Each number is 128 + 24 x the weight over its row's rms, rounded and kept within 0 to 255. Layers, rows and columns count from 0. Numbers have three digits each. The size before them is the row's rms in percent of the matrix's.

# down: layer 12 MLP down (transposed), 1024x256, rms 0.123, rows 35-54, columns 192-255
# up: layer 12 MLP up, 1024x256, rms 0.128, rows 36-55, columns 192-255
down35 108:145148139176115119122121137103132124152128122133117142089169103136115141140090145132113136133112134130155141145095114142123135136134162096123173156146142109137128146117150138161112083103136134
up36 099:121164118103156118090121136103132112110109085188107095128126116131143105135118096108144091118103105108170101150108107146116123139143166097114087103139153099139122102155131094122123147161104182
down36 093:130127183148114129141103156117129132145119147124167140129100106107127130164113143099171102133143097140125144115140115104119125139127128113106105140114130115105152062105129163155118145165151125
up37 100:122090112154143122115119111150101120147113124125138133167116114086136106141127110125150128063105165136118129140126139142102159151135109107153109127160127177112106153151079163115115135112157105
down37 093:102126149123183093097104113120140127131113136088094131132114143101109138109114138132106125132108135111102143141128121151134132100143100128129144174100131146123104127115130152169139155152108115
up38 102:147141136178114130092138127148164119147142179132187114111150131084117145173123075118158134138120113134148164101137157138155163142145131113164164123102112120117141138096124163167112138114099111
down38 103:101133122134139135120134128120119136098146171144114136112121165096111127092128129116105148151133129142119152123167126154124110110138115107167120112080089128076076144148150120099121131125117128
up39 094:152117117099147117122124202130107120094153153158086099140122153107117186138158131159100087089176128163137131101159118150095149101088178124115153118131153126184119136109145145091101116120169114
down39 097:095163099144136094122124082145146109142103144136140125127100114108142164123067129106114099105154115118100118102124180109145119175126122158137113110122163123132139123133123129160140158119122148
up40 100:120109132126129116108149102150127111101151138166095151124137160163110153055138118125131130132143164124175140126099134125101134131104090097143135073133138138096139133093118148135126174058161147
down40 102:128105125148138132111131074128122101099172126112128162144167154139117092085108127137100115124157132088172108125103107132184172132107106099120165109101118143095109116120120158106128151118081087
up41 107:140143144125158134159176107143138170132124141157152141140146141153103095107097107111139114163067140128112091133134089105092101136114098123157134141161092105173157115140156098128102168089141128
down41 101:138082137117115091177130127135114144152165165111157131053111138089151156132142133128082124092099155128160154150111131183093118102139140135135136165114102094140115082147129143118146127135154121
up42 099:132161139158139135143073146110131101143118133165125109170139138121144096154163110099149120116143158111142100124112121128133090147113131110095105105124120170147168062073188107165113109141153153
down42 105:107095140124101113156105122085121156090151137139104131141138153077118086120163135119174131120113126151081146154127159129128163112113084105115134184103130115111114122124137140158124100137137147
up43 090:141113125157144105143122109180103154132158101105075147172159139135170115095141136097098131113141116145141097134144150153151152114108137181093143117121119126106102101169080121114136112185124149
down43 103:108151139157103099102128200119133126171056104173129122095147168148082138164129094113105101140113115123129117139094157098150114152091117151105133117149157126130162147123144128156146138151113140
up44 100:118150173119121122125124131102109107112138146094124122135157113134165128116123153136169150098137157136158131125097090177117142084128109125117148110105136149173131108118167126191112126125124085
down44 102:163140095142084090148128107137131175138108104160117092170113107126140144159117107142167119117123162130108151175112161126121113134166152127136116110079142112170131089140118115111111141108136126
up45 106:131137162121148124093102148104141154140091133120147108138127110084087116115179133140157098131095113097115136095122122095091107129169134162127158131116133197094130124114120096126117115119160097
down45 104:142147108181143130123145098159106157079170111133122102143134110146115134119131141113130118112126172124092120098100121135107124123141103101098141095139154124123112152149175094112111110087134127
up46 106:143141147150121117124118124072150178127074142130140119155135133115116126121169144077195151161173124120128142142158145117112117138155138135131140141109146148117112109105116169156106133149106130
down46 107:124142142117156093165079140131119097084125116116117103107152144131129158158107166092182155155143141128102143158148171127124136162155148075151152167130098115111126144146103143123136117163111115
up47 108:129130114134177177167132162143102126116120116107124152146118143096113106109112155118195116131133100157126105088158132140131126138118163116061131144121095117160127114154123109196129161152143119
down47 104:126136069152123108202146104105114157088132118112162122122113109117126160092142100158118174147155113156111145130154171158171132121151132146119092156132141126176127133108082120125078147122131122
up48 093:135100147183088129105103104113144154116131102141116141116141155133104106154148123131105110154152088107126115095116091109117117109165164130118174133110140180108144079088110131169106172124110114
down48 093:115124149118072140120134158123114091121122115141151153108153142130137086115149096137148144158154100123164126124158110089111152165161162133136118093113112100157113147143121114121125101138112084
up49 101:108115108117118126169121132155116108128140090132138087149165105133110144151099094123135112119085095093142132102122141117109144095107146209115124043089162125145142149117080102110104143157134144
down49 106:173087131108135118115118119114076142148183108124139126119102149132140071115119171156133135138112112161112150137105126118084153104121131109123139163123136121156142090144108141153139145145091147
up50 092:136099123134174135130160102108167096145107106138091129176123147139131170138110142123169126142167145174132200050110127175115131121145118129125122118117146148113146116082132136166109151131102098
down50 098:120145117121116122095099123081167112166137156134131154119136094152103142181120155100104154129122133158098145139146133131108158107133173132159125114130122077140113129114110109091094147124078089
up51 102:184092093074079102166103147107123080147135141118138156130152132119131157088109107104109102127119141134158131106124116105101126152149146139083127096137186084156080105152163153148130101105137140
down51 102:140138137064192092118122087148110144123100142079108170103126129114124119102107130155159142122185120108108090186144107107112107120166150133140096119153117128174140083097167156149133161188126125
up52 100:099098106139123078130117156103122120063111176123114104130153119131140145138093125103153149144064153144129140129110082116105095135151170128177182148158110126110158120114167142114151130102138150
down52 097:128090118129116161143138112116162104126121129124133162167121178122149145153119122073104125103180122142108173166141110121083086139139108101149125174110147152161127122114135130150149140126143165
up53 097:125150103138104114106131097115163108158148145122158142096166096077127154156161100132184114128116116116128128156141131120112134104100122122131137090126128127139119136106114165132131176134155116
down53 095:133123126113148116135133111125068149147169128138143094173145129148115122112122159140139126126150098169102140138141126189125159147165103128115125116131169159166158117126135103106113082137133148
up54 098:133121146123098147107152122141142129124143143132119111174151099105159112130134163122126129100162170139120186077086147109103102112166152140080162139087157124158084134156138100165105097136151120
down54 104:180100152127163107149118129112101114091095132114176139101156106139080128136145124120135130148132080132097111135142130143156151131079137149097164099132137116150153104134116147133112140126140101
up55 097:121125158139174136157088110148082146161114157141155099167102156173125119144131117129149136126117137143111135124098110120094103129175146132104139120081152135161122127129125133120120176135101140